Weights of a small GPT-style language model, trained from scratch on English Wikipedia: width 384.
Each number is 500 + 40 x the weight over its row's rms, rounded and kept within 0 to 999. Layers, rows and columns count from 0. Numbers have three digits each. The size before them is the row's rms in percent of the matrix's.

# layer 11 MLP gate, 1024x384, rms 0.0938, rows 948-984, columns 0-127
078:519503501527523540506500493489532454463513470502501554512572478461505448494437482453464460522547482475461633527508461455524568510497530527527504529532511527561551526479491545519537522472547502505517514485509564556521512479545533502476545419471500527500510488461499464532340557481471395462562515519474562475517540501518502507540510512494514427429565503426489434490473448436425504521523
102:542528546396550464512506442546422515584430485427494531518514443557492465510527435503472528515400519532446496516529473527484501490500477507524497464481477536482540506606506495575524407520489456522450469537526467490486481472488501493549462444479454530452492460496509499513514444544475479507547446543459519547546488519462449544413510529512437500567448547503505540455529494569482454519445
103:517462497422460479494480528488508483445428517517533538419514532488484525563491515465510500434480521485482477471499451484600499424549487479394538467515496450512492433543491409505580496526452506486455474505488444497457549522571450463495523500502500512452497498477510485506453513472481488555524447471481486540476423492545454452493453582515583509524526477488526498560508408494512524551474
089:507524474538569521579453508520489576508456513473521475508511522458445456527504515524470492512411554505536505558476543436565495494488569467467509512568552542515471528525464479493481536545507564548547546488521495559475474486460545467501375502487557518521549469428465489511519501495525507539491475492481512503503523549536489479501484487543518426487501500480415407539454412507606435518467
067:526471505401523484528521509426456509447530560455566519514516473562468523519454530538509477471505542513502375499490486553483425485478534430443495528421515508514464489482522501520427459517541504472557498521466472503467523508455469524520531532486512528454389528541522441526583458525505548496450442569506572533438497475460456501467490529487492582467501523494578536482541512552566476499560
092:491520485521483536472525546495428432554531468511533490486464517532510534450564497498500504484475495465548541463523514587480513506529522506481528502450498451523471531449440466467422468505500475487519508478493582467518513470446436507415465477511448562485499440499531531430477477577496472549418524510471492463516484485425482533454515515439459517486528476511430492554481533520534504451531
109:488477508538576468563466580488555543503544565529549468459504564563501442499496429478536534545538515488493476497600494461526495472474502530537506473556485537508488456543477507564554526542554410500511472539504490463471444506568519473544496522504493566502523493440561566503530463469481445475543405489492480584516484541465477591528579487545514494508537497528501481464470535468536399486545
098:480382457420472468490520549497604450471462449518557527524490468529538533532551604561458466482446543506484512522587463506532452489537527474517436523527543502523465424439496480557441512523535562481473492546513452471457426486451477472562513435447498493459558487407576538500574514484525492518500560488541522509491452488486512463516523532568449468556485518518464564578528403540501518464478
110:506589524515433458493496527480508543492536538536450482513539465539527486504500495460533409562528456510535509470540470542461415433433527453510386568508507547527485472588563495466490435508433525455483517536545519466533529437491458437600469518498494504522515514408523536458554560563484472509482487468531468486522482453487476483428479582513526440509479529521498566472426484472473497529531
106:472507481498478474505498486447550491444503479490497507497547548499506449436408587508520453572527587512497491477474480470525568539518541505477575511471514431578544540539497496438439513503505459568535507437410550574523496522487545454485569500442516528549454430457515472434519480530478546465414578466542523591478517447545498500523566602525522408544477504480456455534419503481478455585508
102:502496515504507439484483534533507485550493493477456530492553499543431497496629459523499479468511541550478461467489495505515514478448530486451543488535524478502567428485461490546438438448564481483517515439578537511509481471491494403541508426486515504467546481491453514453499465515521510512492541496484496516442530529451538479502531533444519485529458495520438529506521544503553491494505
104:439457505513502489566499547505507449589513483507523503546513458424513445539469455443448513574420483532520583450453513492429398501520451506537505571567531501514559492518472521430479522495511455484507511525480550504510539500561527487509519514451480496481508463538503538462453555476509442518468543408449546492429446450466551516450463500528457496502456466557547454550497477409536602515553
093:525519536501567541543403446466517487489559481532497526455521538435434498514477396515409576504506476485518466473479450555479549504442463536469523473471540492544475485555471513520459457471507491457449483539545533518463508497479507502496478453595460590463462455481467557477499473536560503501468437531504575506558536516463507508490436531466513538478462466521502452559526494473511453488524
075:488561500451495492513571457480483509510480508499501516513451484501500488532499523464519507486571525432450469553513506519441526508490506493614399541481493544488413514537550532483587427475541454415547468505552520459492466543539504526538509515527510499450512537562526524571562506517511551436535401528547525427499481458537481512495587498483521451461528486491568535550492464492471496516492
106:457519558523479519520473375487463481570542565487552476511529531519507503453512454469529532599519534512464504464494508459432418459476528532469495451480453510563497458463497469408551480481492557507509517512421454530454633560491513573520500463567428490532596517551542451435535477458447552481531473533524482444553484452560519521423554508569530487558460523494427474537554509541539502546448
108:531571462547578472493542546520530503487407460488555473397538483483552523463505449525458442537556554476433485485514452424504457514448498500503578537537501593539436488575511482503494505466448458446510567490485518468537474559485495432466498493467537523468468558507490536457472534485512488506500445501543517540443472525463454496550514532495483494520503473461508497550453524520506475512470
113:491481509478458473523498538461566496521454501598446444490496420429491534499499514397437464546497543523510522483501495531518499574468484509514539508480530479570491476487573474463453536517452540509555496513496449529487527475503525502512493593495552406527534481479501572473429535467445485531564507509523458522449531477549514532523492552531434503537473457522446403483568493593507523472459
078:464462483536492472532538484505468527509513483480460538533450485489513484495465492575407453494496467472545452517493490544581455532491480474501450446544498506492477437467503489527507600513537502536521525420498480487482502511495530508498496504499489531500531527543470486537475467543518498437525469472463491497385495475482484512465547451487506532520564533446540500506544510491537446595482
101:462565503558488500496566478510479564456491451561524489536451509453617526539560488481467525565552539525527528457500518448461436552513445506471535506489489579482476460491526491509492436478508486546437525547474480464528575553481489447515476600550578497524514459482528507520444458470522462501488466536484512504556503484517506481517431511428517543511587454514527565512488501493479475445506
091:537522513514518482453524493508574424559563550416480497514466569461507499530496527473514516478590524468462519459547537540514539555597534467499438479484457541500505470567517509474445510472522513501455496496533509556456469459487449524458482548486519456538421448483554540549557527526480481526513533490482496496501529480474455506447468520558507430473523519482576573539517514466446494536501
105:495409428549533443387455504487502522512522434524493441527500497408520519473574499504526551597431431457484542475506550525484514488443526551489510511502454502571459498457479492499541525493513465480504469397485528472520487542504406488615446474511484479530582431493462468496507530524482517496495491509541468538462474481433513478512437506498507437461553398514475474508476499540511467460506
082:520444450482564489394546530512546450461479494484453483568503498561499521453548504550521509478466523503492481522466509432414503506489471509525456380526501478443489480529493557470497500484479519501498475480450503465463503528507475527528526529440481501454517535528549502483436495512453575490495491495475538440525480548538542409433517502529527472385526532488493568456497608500511447495503
113:514514526539487414515505537459534516541561521507409500452475553515592454523545506543484503458444475544526526505546444499560443475508517584475500483520477506534462503518536424521535529442454469491471480528487463437488476565504433526516429459470525578465474438489517440544508492516550529557543527565484582472518509508475527463576444528505493533494460455460542565482488469526476465472512
099:471592487500514432463516584546503562510494499545541472475388571489542477425521469494445513563498454579498516541545572500492469529523515497538501508508508544485497485492492535533560532445524488530519505541494557550439534510425533520453471528577407520480465471550492591477455509486544529567478519453537428446444556455472547571445556506563507497491525579498549466533539456470452495480494
103:449496503497476501470499497507564486503548371497536499562554512560512535504518526506525446457401570527554473562560484457438516496512479539499484547449509425474562531559535484512473464491496490531531444522549484496403467489449514455492474517466456539514524493487486512457509527544470508592459517489472486541559489520488436473508517570502512456467510464482480545547574527439457463538459
101:431486518511459566484466461460450577464533539538541432506476468492502506516588510529568611431488405514529502518449468480501576490530529551484562478461461479539595449502545458502415540492482524508519479450489464514514512540539475495503476457453454513630450419493490480545419542474520458419503494517564479520544515561498515565488485574524515445537522488461528497511460480475570430611570
093:498488440474517539482393456573569443432519543461498468532439498537440482505491478477489469492525502420523521535516509480527455490403532466448563489540455556471417642485480430502533497458464453533437448500532535463475479506531491500488470494537489577532529532492496545530410481564505521451529493496569484568500540479470457494526439541484556398491476526466463507506488557462501495475483
099:541519522455532486534464477474529535512456510540446532498481477484472457505461599480514525538449490517461504553501460457524502462521533487495529515495476483492428498525547561497466446545550464534433499516485514471486554560492517574534436526485426541459508424541444547501469495475549510489528515484510465519515416482478495471441530515495538519488444520410510546510490525484461479489498
087:469434554425426429467455475495506468540457499385507495510480571498514451541549554524495489525522498529588491556533482499550462508578575502459478511438504509512559543489456477576478480539485540528470435595465461484477518491507498444451427486505484542503536467544507491595501561524483493585498476501526503537477575508477505575537448478449504560473533521433492519540461485563521478509419
093:532475550455440484531410446532511511526629425499503457515469476493456513468457525500465518573550525510446457502580542488535465513489556440465529534537508487486458508489526518481468498487473498616482437521418493501503496462456430497485476536444463464559399500477552497564421553471513571514518507452468493517514460479520465551551459485511499497449574552497492488469517530427460559506541
104:444507482543458465478491526420496537541505534528460529500502485469454513486512502493541472460515507463508480433516526449464521492539590523530504470522435463550510570571504472506422519570504507456554534480427459549504506518531506519553487508425456549512480520526484510589460485488480561526451490509480502513486484510535533481513393508519508550548475534526564466476469560474544462510471
100:475478434467549466495468543478486485482505538435538532473500512592510504471476501428538611493461472517534534458510532529516511502448453524536457475469422439509439430558551511492448505564538422467404579488495528483467526479477496466480467486417507482481515478500504544501511459523541482528522552596461550526514458436427491450486518470560584472487483477589425489466546565523481449503462
090:516505389411559453517540534471538573551449511483588491483531431517496514501485494552470501479508495484519439466487500550438443516522531499475499520493509452507437544512492478515458514443491482470508402479468507444469496541452436426471528534460527499517495420564483579463484453545478517504522600384581478506582532525484445535491478511421558453530514495524486528480487556473549438441524
100:509587469516554527561451531534529521566489541426536496388500522600500592479482508466477500455478502574553492485488514514527487454444513540498534416487567455543495534478399493457530502433550490540469485524471419464518507496463488499500532524477504506518494413528542524524501511504512457513468494445492524524503456462414506488551517460500546501485487450543526455478441518607513471504483
106:533503466493575503417410522516492560541468474501521494416580472499452458481540485505482451481551509498523485453496505536494514371393430567528419442534496454568503425470513477535462460508418438510505545448517508433477493541523498486484532518479492495466474419544556478496542482444525482487497504513440462553512514443487483459509488527525470532454571458509556429514446384473507485500528
068:464462396531504614530463638495551497525495557535442510484524534521457533483511482442510507482500439473482416498517535491464467605602554520493482539535418487445463462474481486509537460567483525520498548533524532534525484569497514444487536541488556490474551550480456539464474520549462513484500494529546525475491432525436473488503537475544532378519484436530510489549537555528452455481506
110:446568502395493514465495429537540499574433544490568443501470489449486509530479462509507541480489480575517511476470451517448497505532523459462487477486491505478449565489487433433472523496541500515467548540467514562531539510479537446477488482454528594490473458553504601511496573522444517553526430475510433506427528455511483554621525471475373462417534567458500569536470517441544513504522
# layer 11 MLP up, 1024x384, rms 0.0963, rows 948-983, columns 0-127
078:487501418427434515535549551474502448485551508508536467470516505521481504514521514564491470522485558537477492541498448448469446520467529471485405540557533478453529540495566606562519517399552437462581445486524505496597542453494494489521520482502518536463521516536487483513498460538490530501460524513502490466502492501553509494465448478472539560487511515464504533457528571572465443490568
099:436512462633436469448464468545546536520483516488550507500517533496524543499499476462488471497497488492543476444498503482541565535468513542471507505597485577399542442488520472499495451516584538513503501501527491502446517461481462424562554579503560482482516514506480553491347535483468556524518574517445592495458377469466478514443478543435490489536512468492551512533482580493463496526492
103:506450498456513450537499525454476538456447496501530520519486403454517565518483508455499481569490463507553517492470542532589503504513508543554503545536596555579523543463540538414530528408482525501465475491526413490501533473471518419444520532515484493464517457561467524454496525530472499505560492539548504550538509449470489567504500492481448551503488519505458504501556506496428532493462
099:571498426557511502525458572462503453541487535465511533552486564496417474566487463444474498500467517462577465539515603521577473492474538458497522556501631485491528545488534481537524521510520565568426541524457452504519458494457559453463416466516585481493532535505456516512530521634457521508549490502422494485519481568551511457553502510480460468520512483457470421495452426503503508456523
073:512505559527532526525453557525491468516479517485484546521482441463508479529500438407502464473549470434495576516514504500509547478513533561541571538484502506547536423506420498465579537532490547516541478506511552547424470499533569481449507515469492407542524525497537508470507541446547476514637529526504491547464506505567500513507512478535462438477554511493502527567449502418449533504564
097:476509511474523523513499557483525591493528499464450440523470473444518573516482539538540578463503495551548401508442572427490555496462474484542491473516441451586493493497543473451426548479426475414530452501472482511521567555497496483484574509436486509512519526418460552460527506446497488501458512489511522535485500465538492499560465421531497504451475472495530404468453481447441431500494
102:515512497489517483530443467564524537465542495502541551515486563450553453450521506526472502475493442507446497500447534501563473498495520495507505466437503542504477510426460518504492516445409521539446525489430437524578507445570443526402445573485559386451535507523555518514522416545526481539545506496493476573530511473477534404501536605518421538444558489498501478544515502543450528527517
100:511491499461536499576508525477523447478561508523518493458539508508503489530531546441511474481441515542472493498493488438485502450462526469467515489506523473478457457552523601491511494481479459491467503576495457520468464428485485490502538546462465502461506412489562461459524497525562445568457504497504511564529478486529511472453535511450497481531520528462533527537490486546469530519518
105:489432541441439555510523432484549470561481536463462492539483527452486498466451442471545462456528519525505487492555502490496448485516508542468539502501467536486496598444520422505488486488533508521483443451465483628483484449540492457500482486454469482481488490532504521543529438466508531483494482578538580495456525583567455483548481491536526571546543456516500508456519574466479473524537
103:503523476501493541529461490511454452506529500487539544571544479484479511506536499468486602497417421453496522477554443434473501442551505501482499485476461520408472516496468490510495467492492405471474395526573464404499518502476421507541503488515499525534508533503438517490425467444492476429541465517513455515494494442563488492458509554447496547493486524529508488501528496468505535564511
102:422491507516469485594470567492516550564475563463500447500494538489534481523450491464501511499527480503509515497414518440567440529514525503457542498518523417492518497522478511467526491518504534507507563592491517491444439489505434443489509485459589510486501558487560520582496524616482402517523469566514525513449566596478590480524532483465517523527445487468549522521477467467532555462592
105:500568500565539507483419475502449547431594509493534496433509532524531479547505534501486477418582511497476520571470471463526541529468492520523476447449459509517430477459511507508544475541480481475526513439531532509575449566425541520604542521487454549535503564458473458522511512548516494540508503514497518445500557501536552561467513498516490480439466532464536470541416538534502537459484
095:503452523518527486555463544475555444528451458491454554463485598513578505394566504481456464536518450560520462510460466505516542435430504546472516482451519484529566521423485511508448467490540403422462464521531529540463472570492451539435476452447473588509490566517460539499536373535493485457482470533530517511577525519462466461595483463500422450486481517469475511448530516495599536497446
078:512462524496539446501512479507453520406551524471508433530530523532483513525478542507488539482426529553551476527582500477520475529459473435461520449465533542486578490394500519494471502475508467489532529515483481532449516452538531520564477518472545480508419424519476503546521478531454562497513543483417447542577519493523425541567570527468471517536465521509520476403524541530560499476441
105:497486542524534455465511494473599434456488479487472562466477506570503506475556496491504511519488503504550490462545505542492515474487472549513496439459548551511523564469513485460510510457523561559597451544545510484601503540470489451482465576471565482583419503480475544468503446501467600507490540491467469514539595531505449525492430510495462607423511478506460531478473531445559443503500
109:522490511529440536515477450492526516432567515467532384532521495544529526571581536420505395555456419427425460511469531483510525484535597547515520511520540507423511464517476494491514507503538390456528514449559467518494533520531541514429466505478467508507526491498516579557550541516517480540534453506481486495498563446485523457488477499452496468542484543469490491453569548468535404541465
112:529542488474452447486529502544441534433556531437603512479539519484528484532545454541504494455564462566412433472521464517515487487541500512531453521459508467487460482490530439519541492531559552468467436387493553487475515481383491561534495434532510501469523453540522585554518383559405490472517554508516526493502490492463526512452509504542522485469568462496487528467561492517491496506477
080:503495479488509486487515507532480480453532550472581526471513509546476504491492558524574533466437480531550404552493425536467386486463472429501488546464488566459510522524456563551410463506473497575533508565534500453520488469525464508478509521531524385424440460521452432525534515569477499481421527514417507543549456471440484474549540536531519524552436464498521532486566498565506510487480
098:431419512489512493538552482527488488511502554504567477516442489538415524496537450555491503490439518508496505568457537504491498478608477488491521463496439464416513490559484606489490489487523463489504507577478485504512536519496495499508489482515482467510514488445488419537510485574493443460447486486518415528461498505408511434570490469436506530426442448568507500437523492480534532471511
094:567474452428449492505508495509524450521512542506508538455454566519497546443483523569528433472562524493451452509467530500504453468519549436510531508506471499501475536490490483529412470400419489482526524457494527525556501467497453496511474495521491576505502530474463583514551499484522506430474517553533523491570406504477463475513491446545471480493548533531507495455567466537518486541527
104:483468511441505402459532522465510529489508527498478519448494506495525518496474507541531532527455505458489486509480467451538498532447477479459589509444560519455495491459483483527495513548451480622511452491530533515445454497468531501552440490539427573508427541469492516454583534493467471509496483527546499425451519513470550519524479504535528529501482451439548506488590539507475374457526
083:480537487499471486507487473495514432486466477467429490546542447497427486425572461517485405529476511549481520475463452470478552453584563495507522491489540505524485499502449465454509464542418601530483437462457494468537550496490534554496538500445510517563497465395577589473478513497399550465501501548576511517527520532546479519500472479484517480462498509464456545495480443406504494479471
106:501425490493555536490532467485574491514460527436485457501518489443503616494449490524507452471499571587459546476490513513453544551473494503488484512571509535479483557469499479465495528506517541440568538451459436522436439513485461513450460515399544496477503500524517445515589501487460502543531474544472436530441514508537475500466524531498412512535477552557471478521480470478533485520530
104:533509520541528442595539525483499529537500506532520544569499491452595481518499476516560493469504509514506465504509454495516610500511463484488437511463464519541491449519489469575477598521400530407485513454462418512510453464524528536482521453466431539567518477516551503519460526429479506516436497538455516491443532526567499523480459474414480512522463436475499503513442514532506540475491
098:556483504474477463437459489517426475454471544518491552499494473484408446473439493487466463548541454589511548528543524492504537489523443512502500505473529406526503463456564491491504475490527529436458510442498534525540532487550453450508490504448553480548520530517518518493464510543447523509484573495477488513510503509510554471516528457564456391513515480497523534514486471438538491528552
097:529545498499534458550477510538489514608435514477475650460507512465547518566500557450499508453561477519447475495506463482473529520556562518510512461545452524519504520449482506452537540525488517481567514510505467495493470504498444548491483459515503495475510524512461493503524567532524545554463500557482530472458545426492531438537509450497505561513494528475500529499541502547495569556511
092:482482552519483489517577517448445566516488431491492479443534495451541507490464534531530500519456438474511522539483511478489566469570451554493505486470489502510526457536546508453492523515534502402550447514480484553549555452491571458527525562481436464530464449480554434511604520427599560561532517477496514476524539542510512531478532539554495571523541527547541549487520479499553501454478
101:570538483462519513501484478501468466584453424558427500526433485489490443473530486462534545490490515466438448519497470483497488493518510523531513485544494515554455461486582536562501521499561417506515474528518545477487530528464538591567493473542474508401548435512428546422493504493484542489481484457496527555566392491466533542477501474466531597492512441474554538530516540532511509487454
095:481521488481474518526434484495450499452491457462519507468491512504525538507489517451496502485497445501537560485541458569472481503504464550447484539472471448537545556460488499486542476464451507501519513480482550494555547467524481529436456485508456531453534483529497440522573543522470599514465503555520567507491521545495514552437522517571533526517516469547488593484434440493552514551493
100:503427497503556525446526522512492515445419570494473557515567550508498517509495466494539544530455431467520463488464487536530537468535489475437526456497570544515490522454443532532434496534443508468530582506504510552497478497515511536495463458506531464442483507506456487533519416484485453456503454464518550572514468464489580430530422454477536605532451450493548528517429487543575496460472
105:502485562416558465531500469560512503472538488398514495517509502537518405437492519460570536516524475462395551514493573471592436543480491492481517486526467457524497503518506529512494432492515527548499498517488467491526483431440553525573477502517518569470471538639484498429509531493468485408544463526548467562506455480529401499494555512449466473484496491466470461483548546493451556504528
104:476513487489451511526539447508533518510449472486501480534497552560430461493491485461505571539497474569512519458448474535574525506526489501432514535538466497528427430513503472473470478570542452477431512475492602514509546465463505544487454439416512509483480431527536515493468484535517511526465522558439585514493488463512580484464467479538518463452496499534487507417466537489474513555465
089:466487505496476580480561518512493462483505519522468479445455512521448527503487470524549476501448376495493525510463569519551446576461509511502496523490502524488474490466484506482535475497550485503444566500521446484517563496505486594519452469448536430457492499495436448547489531506500482536501526536496571457495432487522466495451469477565472472449528525483526541623511520539599482510553
101:528468515514454549403542463529446430532415498463499486533483567542511549496528513505536528511484469531535445483482511547448527506473452449570477509503473431484497495445423472455542484515546579449547464498488529553421519501480508427487574526519484474590435465447540549578571501506475496435524482513529523497509566354535495578516555449497527557454547460472536521448468476483535466532529
106:528533470515521452455459488481453469501481426536491481456571479479531468390513546464472482495562569496478519508487520386459457485470477461444495415406457526452576498534527405438527550449421429465528457471520540513512479516500526562456474496427461482505478394500570508497483540495493477541434458439533428496480514447507509511475500509550508532423505527546495520455525533525550518463466
072:490454488482423419471501524579460486446514453464526510493525468477541494506472493507518503517531504535486514482477503560510641532505470447504524541562441527559417522519598435524527484526474461433583439500478495478515506531472471518498576479533419509583530487483459528592482447491543526537484468460523502455495502427577545447551502502562484580513495469480518495401566417472443459493501
# layer 11 MLP down (transposed), 1024x384, rms 0.0885, rows 948-983, columns 0-127
080:511502455477432509460482474431481499515499508513461479492474504508488526495475491502526463417500456478503497550557554500570548501569492593542515471478496501554497541476480489567459522548486672521486570553548508484513523524486441536522542528468484489488482527507533485406561508490550524487465567444496436493493490429492418536500508530484554477475463487515568483535559461447519497544467
101:501485452499436475509499517486424528471544576510510487522516493497494549508493492394507573468466498508485458560525500522455471458544492532566488579537406458520543490461480538488524480550507511525513444564407500511440438498467603545549523510478504555474505392521455498459594498474487579502531414528485397522475510482453533546484547529494497441485441476478470438452454500501502485554480
099:481422548480510494444573461544475485472500473458506477570523525423512491493545462518401552531437488475440556487545525562463478532489508507463452543563484572538506525590461528425499495538509505514564464500479479505493494518501475469513506428515514429389466465537509494524516538478465463511470538574543535535499450520419503427491453495520406522480499535486515390529469553478526513451448
104:501440446485490565527545484454493490515514569547457479524514531534427536517486497489516523503565482421463489481456530421501488425416505490517468479526530477516505487399615550560527458604508534515478489531482461501478495487465562585461501447545505560530530540503505360485504553566453543467469460551469502469474485481545498498518472565497439474535480437509470533522550497493469521464469
071:494526501472447542536529536469504478466486529469559412449486492504483566502513490520556495471522487500464454528515477516516510513543537462448494501434535485469496566469519454627479478549517528507517487507466517480545526498511505520519536504545528447472442448571468437421541496508462514506431483590497500488517494503437461563466529457540473494518508494494563510510519464539588541512402
095:445542529533545472562427459500504576528535483397470516546493443531595490480495553526471553519478508556460539498475506515531547492493429425502556526492467467544465585570538531529565534533543496441474516503507497487531523515439478517508476521426581482514499498465482549544539518460463445506561492491478628571517514531598517558467493548442431490500437526451466518462496559410572443514420
109:425499513455538475464496476506520491505490534531501516401499525389488582460463501500498471486504553514503543496481422523413457486497463478458456463526411469484434514413531439505532427499473522542544465512504476623548473495521451477442465507550512499545454498489494394495472548473455502536543468492409468432471492497494505481555457458381479448508539496525450510548456416487466577508496
098:467527488506443507564565498581545489532494572446481493522494474562549470535497455513512476541466512485506487529525463548523606520492533495481448515486528505456492547474551467518515572517506508494579479509545444539476495500450470560471480573570535533509421505446526530476495446491516486561522558530491484494579486528565460450419541512454518446518437428563502444511456493520513450395508
105:464440564409547544442472428529502487475508511568570485479559472530439532452518426495459507494560489496468506455585452540497522485443548491483571534521460595534504555492494448507555559514528496568481471473439419549454452459490495513501491517582445504540527477492494457440470484450464430515494513494519566529516503526464494478480595427455505513483518509532409532477519423415487552537520
101:596522506486430499544581525481451534490525470587517518523571485537418467484482532489514506498510453530503488508529585492402420438477534527549468506511489517387545466559513538519484458503508516494487445452500466494512506505520515432477550502495544489501481506606568460560436506542482502558575534524454503494462516511475502415504540476469576459523488554536542553535452508490419475473524
105:497605556505529452508506619474497496479507536535580451455512513497508538508537461488488514511541516401553507607516556496520519507468469468523567489542477487503438461479498500465459527525540476490499452510524520563479474447408521476500568451545536443539459474541504507533500559535459556543493487526510466526494524386499496468457501484498567497494489493443429521498537507509519581541529
104:490511510433472457514454546484502565431475487511550535531496614545414494476489521491511459418433475525457517496479456440544498390543461548450437542548436459465484507531484483478467499522437537523563508457517506427461488525523509515479455524471530489554500547496506502520547412530446506536541435465447483473481518494514496454452501501503576531530485421513521510477489546474501473409425
096:459419473488434510530505494520571548481483486489455487461444505588449519538496535473509502468492487461480424499582490502480555540542477534480386536511514471578485509500475492511538463491458539485481543450500500473465540460515521524395493481481547566490436496405516507449500498527469520524468506484448484531505468503478586531348494477542537447558537483529478550532524486501482493533502
075:486544511511505458522522511520514536511469454559470521436491559497429419519498536531504528525483518490491561491477518449463614545478500520465440465630457523572487537591519512451513498469463465475552503488505538519517526512489516548465440521473476471518566528449502492470477542438509464556506433438536536558500520539470522447421505434508430525372467485501422489547433581499480524459554
102:575462539443505468468549576497609511491512482562533533525418499587437472489555503522504461500466446477524514533535529547535536537475531487538520469487531530487507516543530550565599507475474438456511423489541453494511480577553492475507468547489511457451480467477512513505467522505487490471487439539491464418499497582459454463483501469481484499404453472541506543490485548469533425491531
108:475504517478485478439498485501536501509546505447435416477535529522521406508490492488523514610564455465426437453479533490502523441526492468498521545537509403502465498474585553507457470540605459500504545473536531481566472514549602515491529469478486471470479475489548482504471441486479405468470479517520516504512443380520499455589535507540491511482520523544470514543494513517573463480445
106:462477600560501392464501487590468468441488491548471491502519482539451438467552485507519524480499514518491427472529476417554525437530552560525535487472521536449488522517472495565558545554530534494493590557449446546453545480522437543469501417538500492450567589557548475480529472480509493486452433465539553470541447503467448456444459509556470554465538507547426569563483497534522501515444
082:529554496514498500435433515506504546533545505496538543471586487560551517494532564503527472505492514536549460424554511534487581459492493509523524486548454522533469501523538484473425465483536488498443518509432518525601475498526651491527517506459463451531566524454493470533476427490423467547567518465571520563589502483477561488543526514577539494498456535503465523453484511480490608489558
100:533553451519548476593475543562522488534537503479491540472557442467552414461510448558517513561510520487467495525567459508484485464469499490416499528552488486507557543475457502422520469550431554490415552506463487524511557488525517449466513468514470517446522463550447491495513425446471439533548457432546502556475489510437488506496525438510449480487479542568531479550467533416516513427542
098:528499552533530535509520440527507479552512484526440553475506495514540502509526550498479455445524549538497508518584474528555496488501524497459455489537544409473468507492574528462520549565490548439526538496515503480529482445534383546436533535572466500512515482511511546511483423596537537527545489474564476537525546515530500481514427491493501464514541518568501520556529540533539414491497
102:541431433524528491503488508506511490534521511478521447455534539487501468493525503500572484483531549493572409576442415485409457502526528555495541417429502487451514488397441519567476468600522518483521550454547451507494465467495474537533437457490499480486485493491518475470437539526485492532523473523527405440501524458599524501485567483439489499525513510453482480473563537512408485542523
084:499488475469504567462553452395502516498483524422508401520562505505457467533511527502514494512538452477554465485499489490498501475567487533532562504479507448501511477476550561531461494572455479558476460451474396486474465508516435517520479490554499470506544471523510486501544460548494602485565513486534513498538493480489486488521475497419477506466498488434520514495439454506523484471480
105:507504554485473546513481436525544451495461485516445522495511451422449468458603462446507533503508505426540499525479489486606480450494486452532482538514465513508491567540502499470490501466562471459459569560529489529552599539527478534557502455402414543468451510494439527453497437446542539505461481530527481523480488445527526519525479483454524543476433565503550464514496470495597497477515
104:527505445549443544600518478519549507508482450472459521556509491524516506504492559464540511572489489529461425481525500515530541521523459528524488489525487607516466495470495418480463534482467564428465609523534474492528565492568492455451485496462406518495557499486546501483531489456490554543502495429602551478543511523500501548438463511557486535501465516488506493530525524542479535543491
103:523521459501456548462440460501569449443504517578543546515529494429451478442586489557501556546486498492418449518502526521453547490488527479511467518532531463488495510471508523482578497526526541596528485386601482496472491486512523460545518510484541489494486485505482511583454542580482499509633454518522441480471491490524498501503548494458501459497501542467515436546436419486535504535464
101:511508527538524559463469482526504514546526554491506526527541489489545467489506472487523514528507467487412538531514522560463536525522488499495484501507460490513517447493451510498514522528547513463546490486464500498509440474497527545478515495483479538498436491532480466437498579503525415506501504509517612550508521468460415551549448519484481529568496509503517470493518497528456488491395
101:480559572601528513491527602497546590460457455504513458495517488476526442497483493528482485442469483545537509496427528520480550494507516450454494536547427492510440501547493503534552524454426428502477506501484517545478523592497537445493499567504531532490506494530477472544530523376456473539512501492533504604463552552488527519550545463471504504561498551538573560449510483440545482516483
097:528545484513538448481472515589471450489437470519516555466529490448503481508515526481487576521498524513465503493527516508469579434551538533524483544488464471520496526511488492516509499556505495541452483508472586424421546470499574551488500436452556481540575456562491526494437434535525470428440546491554491485490438394550498488442513460518530525510489492474528521520501502488539477498497
097:494463431497553523576457591475560528440433473503578511519476461505541534537529515493447519442483436473439500491464454559537496557537496439493488497427508496479450479502488473483466485522517528524432493495497561540504472550594480537536508408489518469422522524463520450515570556531459479452468534514454476496509523560511500495538457419493423490502543528503580524484509468579502466520455
088:496481491498465537405453549501513518483516508490448490586558488508449498510545553530513464491457479495580518491493462503505514488446513435473409479486464551530510440533484497532525519479562503531489564480474494524471500519500518506496527540544513423524527498540492541560452574512527493595475463473515533519505496489543579474429473499529530406506541532470505522465469470482486493483496
101:449518491502494446495503460485476504466526504544545529488532527549425498503587503500517465570437468500475490592493546507572431504471470429394438483481528533434480433551506531487521471528564521514445481488487509515559490550485494469485465489578548498486500504487516459489475506508524457504509499527458449486506458483534570530491456484475493513461539479463397559479542412489552517539465
096:518488545507507519541489502508511512552476477478546489534540492483508445439401469513566563482417509524485514483529572481544530471466547470468488514446386482523531479549510573461486508468461470465496480527480520456524478514465569531468471510468574474504485542480461510541508462514535513487461569498512475525464488415480472515546485469519497558481460496507474431453503506516510528482510
091:479589512502531459422488556502510496542512548561515444418520488511596569488460480474497425492525536543518513468453439504507519477470545531501540501480448495481487500492572524488533520463457527415499488490517530485564454520462529491502474428409464518471582501545492567490503560496473466543481513495564485430561550538487518406519526533501486506441488498403429497559465505443522518556543
101:509504449477532485563486501554463417478387537465377483463487516533473463457483517505543495464441422537434516576536545500491510551521449453497522510509511499520500517530470426473560523541521631514504604463555437536551433435551499450469502486534491452534519472504519440507501548514599505491498475535494489505500533454450524539491480515481520562488493428575591537453585433588485526471503
104:531492522440591585504562538544464498506536523517509452536550557492575539460551450489485472523471491521539534453405499419452461499484555571535450524466592453466496465578492505504527485522481407497449511480530543517527494538526474525455469540446491480511499466507517488556504468494493517486487537478509551463504522384564570496488499547509476445475576539542507497483481522536507549489463
074:471512523481541530549487512425481498468605531502509480449553496523440541469486494511459550508505487546483505533509494528570487476538573436568495528444529506515474459448511485580529484521458553510490598522488488499523480488463492571486474514500560469443476484555557484425542585526511543439558461528441494504475442472412451613606520550484533468569468498494551537584503493502512469541469